python train.py --n_layer=8 --d_model=64 --n_head=2 --n_kv_head=2 --head_dim=32 --d_mlp=128 --vocab_size=2048 --activation="swiglu" --norm="rmsnorm" --norm_place="pre" --norm_eps=1e-05 --positions="rope" --rope_base=54200.0 --rope_fraction=1.0 --qk_norm=false --attn_scale=0.177 --bias="none" --tie_embeddings=false --parallel_block=false --init="uniform" --init_std_qkv=0.081 --init_std_o=0.101 --init_std_up=0.116 --init_std_down=0.116 --optimizer="soap_variant" --lr=0.00327 --lr_mult_o=1.45 --lr_head=0.0104 --grad_clip=1.0 --warmup_steps=200 --schedule="wsd" --decay_fraction=1.0 --decay_shape="pow" --final_lr_fraction=0.0 --batch_tokens=[8192, 16384, 32768] --seq_len=256 --doc_mask=true --train_tokens=97690000 --steps=5976 --dataset="wikipedia_en"
Each number is 500 + 50 x the weight over its row's rms, rounded and kept within 0 to 999. Layers, rows and columns count from 0. Numbers have three digits each. The size before them is the row's rms in percent of the matrix's.

# down: layer 3 MLP down (transposed), 128x64, rms 0.115, rows 121-127, columns 0-63
# gate: layer 3 MLP gate, 128x64, rms 0.116, rows 122-127, columns 0-63
# up: layer 3 MLP up, 128x64, rms 0.116, rows 122-127, columns 0-63
down121 102:520521495469474440496527415462377442533389503483503478583549548472474515444522544505497504442407491421430472492593553525474536513463357538517497529487429523544577477486468442454435468547497542
gate122 094:576440532445440494384538498491544492603462441442510484521556428537487444506444483570486540485509449461500454565557515520558465487513567449552398435476518437519472486518386548486466483599430529
up122 095:463416466511553453454425520523490584498356520518476481480498503499448506455423466478436500510560487551557508414551632403473448539439536529560454512452464438531519528382496504515462526510466504
down122 096:482501524461455547584498529605466451597567455495490547423422560566515527533513544531470509530614544489397472535540442533441578443486470532400479542591507453546557504483485460485567454496507488
gate123 101:586545445451554553554504506487525436530551482436487418554464568490497509457449518375525456510554542470514474509451486442525502512520535510450576411429556457543532398556560533628465504437490518
up123 087:405507467488506501415526537469529527435509507495406455583464504435546487382485502419475535488459588488530549501536455440549497522519515482468502445377499472450573575586501432614522496497500449
down123 097:436439467407529396444581441576422420492435471525564520504501467504569511404488431524466451550473496494474566404482493506494541517557506421540494540410516544562503504493517409470534525459536560
gate124 119:503507480584485525539556521473506454440532486605462450389521482432457474583519454525512397547483468414491449589460501526440597571534458416544466530472418527462501555452521494533427483444534518
up124 100:541494586565556576494513502501469592445455522462507422469576449536583474553438512429553559487507534456477484510504470473447366524499545451518511449437491492452429535534501513539486471664520494
down124 108:451465415428464458464485559540550517468490379468509551438459511503445518451577576445524498520521461510495567419573448574442506504452562462534478381486519451522440495507516507570578552563439553
gate125 099:592487481444503467590503571499483489459618439445405493585539459480453579474509579521504465427583419492457507468491545483477466480496499539468609388492485474476565520533538504528596513511477532
up125 101:543468454520495573507495517444518483483565566467504538532493511360591532542535529556436425524452514605569549467551476504513452509448509432497563423505535435479514562499458504542635519402514502
down125 097:494439551467537495476467496513518507487437508537516482433491498593474497382423513544524525494629511513431516542559394514466491526534488494549441594544470589474457462454479417540392554474412513
gate126 117:678453469447540428510534478469557475507549502412388565522568527513483425451459483498527479524542402552446532479517507442546570560498473515469479510420509506534556466443560445504540498496523433
up126 115:528496476436468543567561463449481447505534435446455568500536486435574538548535529576421393531573497480489497471565490478533604432417459490402463537433464480535495493521544475456544565607527491
down126 103:451520506567461542469385520551489569479459484492470515577404433493503567559466490571584456540417557520544526511516537508485458542626545415592487457492555469533460544507461410496560525461474508
gate127 112:536579512512460546430548555412575466481495470519512424510488524471425565458441411563625432492454458542514527569414487540405543514485415532540521490510483457489538403441576474486474513498498473
up127 115:538448468467601661506482504542515478420516541425461521510455579542446478495529571519512429460574429506485540560442484518553467566540460499489542566424544430476553506466496512607484522531552461
down127 110:554462524456526515433504591531489490467547574501429444461493477510470413611573447415535478417451483558374447519430527530517538502484491497522529530553427513432462496445497468542449415548575478